config = dict(
    n_head=2,
    activation='quick_gelu',
    init='normal',
    init_std_o=0.00944,
    init_std_up=0.0442,
    schedule='cos',
    batch_tokens=32768,
)
Each number is 128 + 24 x the weight over the matrix's rms, rounded and kept within 0 to 255. Layers, rows and columns count from 0. Numbers have three digits each.

# down: layer 2 MLP down (transposed), 512x128, rms 0.119, rows 436-460, columns 0-127
# up: layer 2 MLP up, 512x128, rms 0.171, rows 437-460, columns 0-127
down436:152130112120121071111129137109111110117145169075114086149095140143121142110099085124080125113112141153169111171146129132117114110092144169159167103124119160140075114094161081100149136097094142153141157121128115147142121144140111113157102114155120191153133098101172172114104081094115128143146097098153127179148154135107150100112137155121127146077126122090094122086127142119124120175139
up437:103129107141130162162149119115111143119110114153175174113113113171132172149137111112125152139073098116115065105108147110135137156112098117177091138106163121156154156179148122096134124177126101098134138154134176117124131148104128120181113082099107145143109118114149174175092151112138112113126169113128074129099084114132117185169094119157148115131130146113164136118156137135156093088110
down437:127161121126146108153135143155116117145127133159160147105126124080130176166139137095127140166146099067074121143122131121153082133124146119125083128150106144117138140151113126162132088143151066133087154131146079112126129101122098129113109154108099088139117135086100148132142109114134096126134117113109122130093111139135111131141130108100112158154149085121148142150132111097151107145163
up438:132100109047170139109108164115148130121135089123128192165111116114117152093131120142157118115120139137181143153073079157143105081138094106117071128129133171115075136141135128113145141157117124121108159127147157154145101119132112132152173115122136145079189108121126122132137177147070098139126113109135148131097108175150085131102116079158179131166158135137142189111167119137132091061115
down438:164166136140139161150109120139147135119144161179142133122120120111126140157115141132099108105115107131164151103113123131132100111143123127115086154099136118136162127106124159170149140122082061109192095120161139126117093139149146119135069133116097089108112113080156123125118120146136148122114108141073127138114134111132126151125134124130084112133148122113086097153097076159118170150121
up439:163123163119123123151137109062134090108142112115108112124130130150098166138151104112110109157073128129138156142176144125114112102101147119184189094128098125127120144087090127129142136165124118153123141114110142095116135164148148134112113155143072144116074135117067091122121134118134147122100138134103093109129099119120108138127145104091145145126098124112115158149151121103150125147149
down439:129109105107115140123124162118132119150121127105143140160095138165139158133143089122098099140126127156116120118147102113118129120115132172122134128156128149102140115169150119133139153135140133120145128101147103135120072125117129105106150128125128157105133160130128125124118126158150162116150096093107111120128126146140090117144151107147125121136129115076108137133133103136144159138114
up440:131148106116142097118128185142099129111075161096150149146088140129128130121104117118137122118126150136152092143130143143142133104091151119127137139101144161167152128128149102146163126100097104140155105127124155162115154162149151075191154171125147070145100138097103099123111164135102108092143138147102174144130086138158106172128116126137142136091151164164154121102114111133139133103127
down440:112121115150141171164112104140147189115116141122151120123129119131132129131129109110108125191150107130190154098171175129107107184118151119128114161167139107089106135100185145128168104101099120101131134099137138130105118119089163154145120100107099150132159110128128108100153145197106091182152146134131132123171165156101110129169164179121128126087089098135108137165160126126128118143151
up441:136106108124111110142139167137143115157149094160125118110106122182103139147125124157127106170146153107102169138130093078158172120103134148103185156159080176118121091098164129149108128119141130130145109126149148131150156116123141168073114086154105111097124090102111131097133118127134128110115122110110108083140102144122100135060132100144139081169133155147138127149125165140098116098141
down441:148146130134087114141143172174142105135119123143113118114119125171098153164161102143121140114126105134148106134126121125118153129165091142123124151141153133083120120103123125124106123135187163120117121139094121137104103103098116135143127147118083140116116135129146167118137134136139143110135123127164110098153140103149138125144129130130093141122137105125096158129143097098100138131140
up442:130129150110124136120131129120140115121122133141120106140141137205119137107149106103126122154109117108143097140135160112155142075162132098152147169124104103152136134118133148117127100106174174109079143118109103118127168141105103151107133158114122123126127152115078099089104103120111139093129142144107100134109124107148169146123098144161118146078099175147116126125115158090168134139132
down442:096128081093158088154155112077130113089161104147165162112081117111129152129166124116099141146155078163150130122161156126121119126118168139109142102118106085086161104121182136134145135120175116130105110124136128087091122104131121140115178130133117125166161082131135129135118147160142149131108171112152163151140211074126086160136132131129128130122136168122156082185113110131145138118129
up443:121115105139168155109093120168150119101079125151152146108105143106134165126090116085147109138141099148119137132117131148142154145121108127115174112108171120149133119151086157168133108126147121135145140120107121148089147141105144139126136089094102118115086116151061080160113112095151119111127117123107155125115110094133127115115098074118122098130086144160136142163136131133186178177119
down443:180127118120076104127094126113106075150110113142163103139089128091143142155147126111117099139080105097177120118134125129162097120127120137108106121138124134112123161097080145109141162109105132122151150113116142133110128076143148123111094127145116105111150166125148194127136158121157122145113097131095115108103126103098137116124113097115092165135104105127116128097077110110118121127132
up444:116153104118109067183180102140132140157105129154136166125133128131094171143135092134131155152148099196159084105111135149118131150124142141088147120123059149091133121112154153135180127170123107143107150125134105131176089128143123119074161174124124118116152110113092166126118153147144131129096173099122139141120138136122127079121119129112146115111116132108113124136139136125135134132126
down444:166122122121146137136141138116101111132137141111124120124132125110153114138158128129133128089149127100084147102143146091164129101110101111093145160149114144105136127126147142123121124137167136143118124134157102129131133100158083133113111125103090085102096096122116111137136182120129112152092151144138130112109130138083094100140102153121150156126110130121146118098138160110132151129152
up445:148143099139122149131118138125130146130128151157137134147088161106125163125110124110128127132154164149124130126149127143150160139102112099092124143099091126119121111150168151122151135116144137107118124117158135120139129108116124114110122169126137122157092137124126144121133137104098107143127157139148157090111156162155087143129133114122132089151134118124091087125147140206122117108106
down445:118130150144128146120148140132121142136146121123157105124130089105124074116100098122122130168145114075116088103117150130145112099116097096126133120166125139155149158101083130129133115120118145145105130125114133135082135152147111123108142139136138132130128149102111120136127138174112131149142093139116136130128119089087121106112146149162174159140090079141128117138102095082131158163133
up446:158115073147148111097106144171127173106125106105126116097185140131108108111127124144136140148101116100117114171130133140125114096104108163128110149122093147141105118133137144096138153167153105109139123119127130146089168139128085150140144135094121142144120120129138150095131128093152116137143101174133096146064114146170134121093097118127099144162163141128116160130138168174145135086172
down446:116122141122135118136127121131137120170147124109134141091076124118143150125167116126133131102134186150087104110127130147127101165127112148069083145111125138124095121113129103153105155123143139128142170142141138132143120096131092139138086143123144061125157104116147120158139127115153148128083150090144139136113141091144125131135101165152051158145147155125135101141131135163163096078122
up447:131170109080142131140103153143114143134174139094080160123217125113138140110091135176113093118112152159149089174151157106186147134127125122109139151148110141112123086135108140100144162118083125134110106169117121113173163119156123100103175149123123101147129124142114152139130136146113124130146133140127142162096129168122105160121149149150159122087126089127168135082136173129114122120126
down447:153149124122126159123132141128140157158123130096101141127154121155135128112099126143131123143109138130155102120149134127139121164124125142126135112122123101151109125099133118114150121106141115131108148117152146101141095136137144129117121122139114097097108107147143140122120112120105144114111120117151130082118138141141135153143144130132110151124150114147117126144125139149112122140142
up448:144134129110105109155082129113104137117093138147134168126116119129128141099133132139098102147122103132167130141121145149134105100085144174182157131097130111159087140131135174139115173138059070146107150152158227110114123139089144078114130100134128115134098127112178156127123093128104111110146087116151137122088085124130142127160099108118096122169114070119132105160123156117094192138161
down448:123146129094161116146140129146148118134089137129152138136146122126136124101134112115137101151127132094081097141120146094119131161115108100150112144128138111130121131102128164119098133089135125117125193144120108095111115152087151137154119115127149146131107113073134154153130054122117145149118133104143160131150168148125115083130131138081112153152161103155164104179167174150103136114119
up449:126159157101111122165104115131157132132116131142108110125133090130154179125158106099113104130096108147098138125132113146144162115139120115110167115136155107112144142115149138131153126149154176108103143096124095100157162129121079119134134158167094109138130126152100138146180125145128098130161110138097173101114119101121127127127148110159145136124122130128131132125100101152156132131147
down449:121112130091129142104117134069137103111156104118132148111095122141134144125078108112099125118103089135153151129128146135113116098105094112094148133129114106167118136112092111124127130142160130119127114143167115102095105118133114155123162127142138127144142096119146152121092163175093163128125160135147145161150137109130118078101149132145166135097106122165143074136109135117138082125146
up450:117156097133161124123125132147159141096178114086117143114084151153151151117127114114113054144156145088084116178116148145114132149105119132078125147083114127179145157150135106161169102116066171150074150106146133111179168119128105129107146172159137167137145169154137122110131099163124135128095180102138179138096124117118119168135083063120163159106092157060075120104110119125131092111107
down450:126155177094140132139136092077131139142141123169170126091082128122114187152163159098144091155186052123146131130146127101173098034097158122134094144170083209148118118140122130127126154155168175158082105144111075074091156104070154092139161101072149113136094101155147128029078170159161098084160150099156123153119097113069110130115160117092148146172141164141114128158154116138128115144117
up451:125111125164145127116113080165119106163153100166143140111179141115162149113131131179122116121152107101082124143134137117180137144132111158143141150140139144120141113085127152150117126120130094152131090152140118127131173077068143151121135115165122139188128134122166127125150114113156116102130120135112146129104099096134124138105102107101124124135157162098135138123126149126145147095109
down451:173129091144108116117117136140127103125147130161124122117132132113128157107151146128142107143126137105117111152116108115121138112132073165114116109143139119101159128121136130139154132097098120129116145094134122142118162129111111114100125142131126129110116157130141125110117102111099151115113130137088109126116121097136126127103101125113127127100100147117137160116115114126147143130102
up452:110135137152118127130132091162127141051127158121144159133164091146138134147130144104128111124102155107096145127101115117127122118107130098071156115152136104117136183176123119132111135095109109112160132132128109157073168139121131092148139109094107119149099124170108117160152168102134143153096177095134117142139082133177099136113090134150110124119134139103134144120130097135135119149156
down452:133169121118102122149122139158134109162127125161151132111098093146126140103155107115094093096156126104089100130135105071169152108127089103117109109100131130186128103121169107145126136154125115171132148109097113145184139135105114090112102117122132080130093123168149110135073147143130137116083119120151122122078122091075115088135119116099154116148103156120159153088096130117143133131128
up453:150163103125164175148128097148186109124134113117112149152125096101147147138118129129144147117121128172137117093120098123096127118121152150171128085160125074116136110105167117111120150153114159120091112111126105104114125117092127159112136128129111132119166142136169156124110118129133099123142105118119159201105122093087111119144129099135141111142125089134139132141139120123118190094132
down453:096140163121135115117129148112111100142127114157125137142148131097183115129130076116132160087123111085125133101174145130150160123157137084151138117116134144170148140086124140121129175129118107141140151138166126135146107114090109154165085129127125128132130120122146092118102155116126160142122114160166117149116099115133131142132170134124155152135101129121156138116093086141140122115160
up454:147102128107118129148123160125100096104137108160113092165119137136145084110124143127160140142169092134188125114136109167155160126108153106129135143120122132120139127110118159110102119135152140156114099126131140089140131130147133167133127098142123118119141133134103109149101093124099122141145159131095116130120090147126153128131165124107162148096090133114093141122101115120112159147135
down454:084159120138143107128160140133125148089109115125149148132125119143140126129154083112122132118138113103100158144133150090123136154104150113123146098122135121105138084088138139149138153122170144122113131137145130109106118122127125094128143121085103105171134068113090126100141146173157149093098090172152127137134156114147154152151136110109106118147145170114129130145101118156149063131167
up455:132134117138142109117124121133113148109120121112123140160146114119095133109148144136136104127111148139126119148081135126147113133141169180117106154128167148124105129109145109163099100144157120120133101146117138097083124133147134149140151100151120136108124125150138143104150110145133140146123111125109126135152158123125108114113153109130108126142140105123149126141143158141163146133135
down455:088114150111085117128104124090114159156119108129162103120131133111119136125109140110150143113129091074100147145138156161144139072131116084135136159162115165124124118133127137130128117136167108136122128129153130115130137130138156126116126091160164103145094096121114108152144145096092140130120116097124097142118083136119165153146150123110128128174127118145158125110141117123133127138120
up456:115086115113203184112085112157196132135129164094106139156151114105147124096062126118093151143117110126114135112103091139113138173124073161119077097152153146142155107120125134148127145132095128086137185150091176150151158088134182104097095152109151125113165146126148146123121145089147095092174124138113088135103137115128086154126139141123126170119166133130128096132136132114133179070105
down456:131147107153159096116100123160136135109141130114127122139126123096131143121153093125102142178115098138127137093140114142157124107124142119123143124164148162119096104137133123142101135094147120136147117113167117101136131123085100126124124128107140113113142147111097149112184126161115151127135092137096092133121139129158118144087143115157151110140192152106104165117137145147078097126127
up457:149137087117166143140152105134150113126139106143148119135127110159114116135104136107137116128119148140137131111132089123122135109115109126118118120117116086103120136157121121112158116152117125108147139118129139168116155125170125139126120123098129140130140155152116100183110165144130118110122113138132116110122085131110120146099145144135140123140124115153178121120126132103119098098139
down457:123125131153118106128110139148088109111114146155138117136145139146143119133126125124124115105113118095122105144116124121105181136134119149099126149118112133151145106130164132086133125144134109148152138154121142115131125159145130106116146151139152110093123147105164138086154093110141134112148108135145152130111142136127095101160101113136134128128115147092110145114157125168086148107098
up458:145139122153126119102140118136113113139162145134133105124111129158120130141151151141090099096145161122115135136110115126152139130133150165092113131122142127168161139114121138123113111118130096081133135150147106151126125117147124147141135134109130126126132140122129124121134130112146122115125106150112108082147164152093125090120145164108079116105113127101130124125117129146146133096113
down458:140121123092123123159165154128090162185113134148136115146117124150131143123124155154109128140125125112139165189139152148136155138110166071145151117145119127150131111145132102119162108119113101128159145147112125144153120127145169107117094111118156133131138156103124136155121126160108113118159089113134106096117154092148159102134130150116167076176183128119124124131132143093101120102084
up459:191077077088130101165126217163153131086157120111111143101160131141115077095101162153124137094142130105150123189099113132166124116130173136095143082117108133187102116137120129087147127148094134101190079142147127166140178149165114148117120167169106147121082093091150119037106137110116146148148159121081101091134093165107110181136119107115148060174196116177173152153074045176134144119130
down459:160112099068140135123146079108099148148166146164121133138177124153125116108114149139101061086129112134133110172126078140136132147103093107089106154101148110165089133151140124092086094184089144161129133113142130135142169132136100157134093112184163115166116107077099176125156150065149131199109124121115099121139144162178116117145121134083096129153178118127117139126135082145153159135162
up460:131138120116141095138117130109176137116097146098110178125145171128093139171177129058131120169072143100119136206153128101130138141128147134125138120157157155123144164090177115145133160156103101160105103117127106115145148180151081149170165116127161096159072137141128085137158140125130110120162189166087088177088083095134130087120126102131134146153120142116134095133161142084126096116140
down460:154147113091089152088136149122119173156126105143093127124169183102110115133132129117109101139146175107132096118117131110100098146110133125086159124116107171124140096098083127097132163120103125094137142114084140175091116100116114153115144133135164121117106141072103075149181080151103140131153101100103088211103130109154143117122105125153125107136130119105096131151126116108190108160142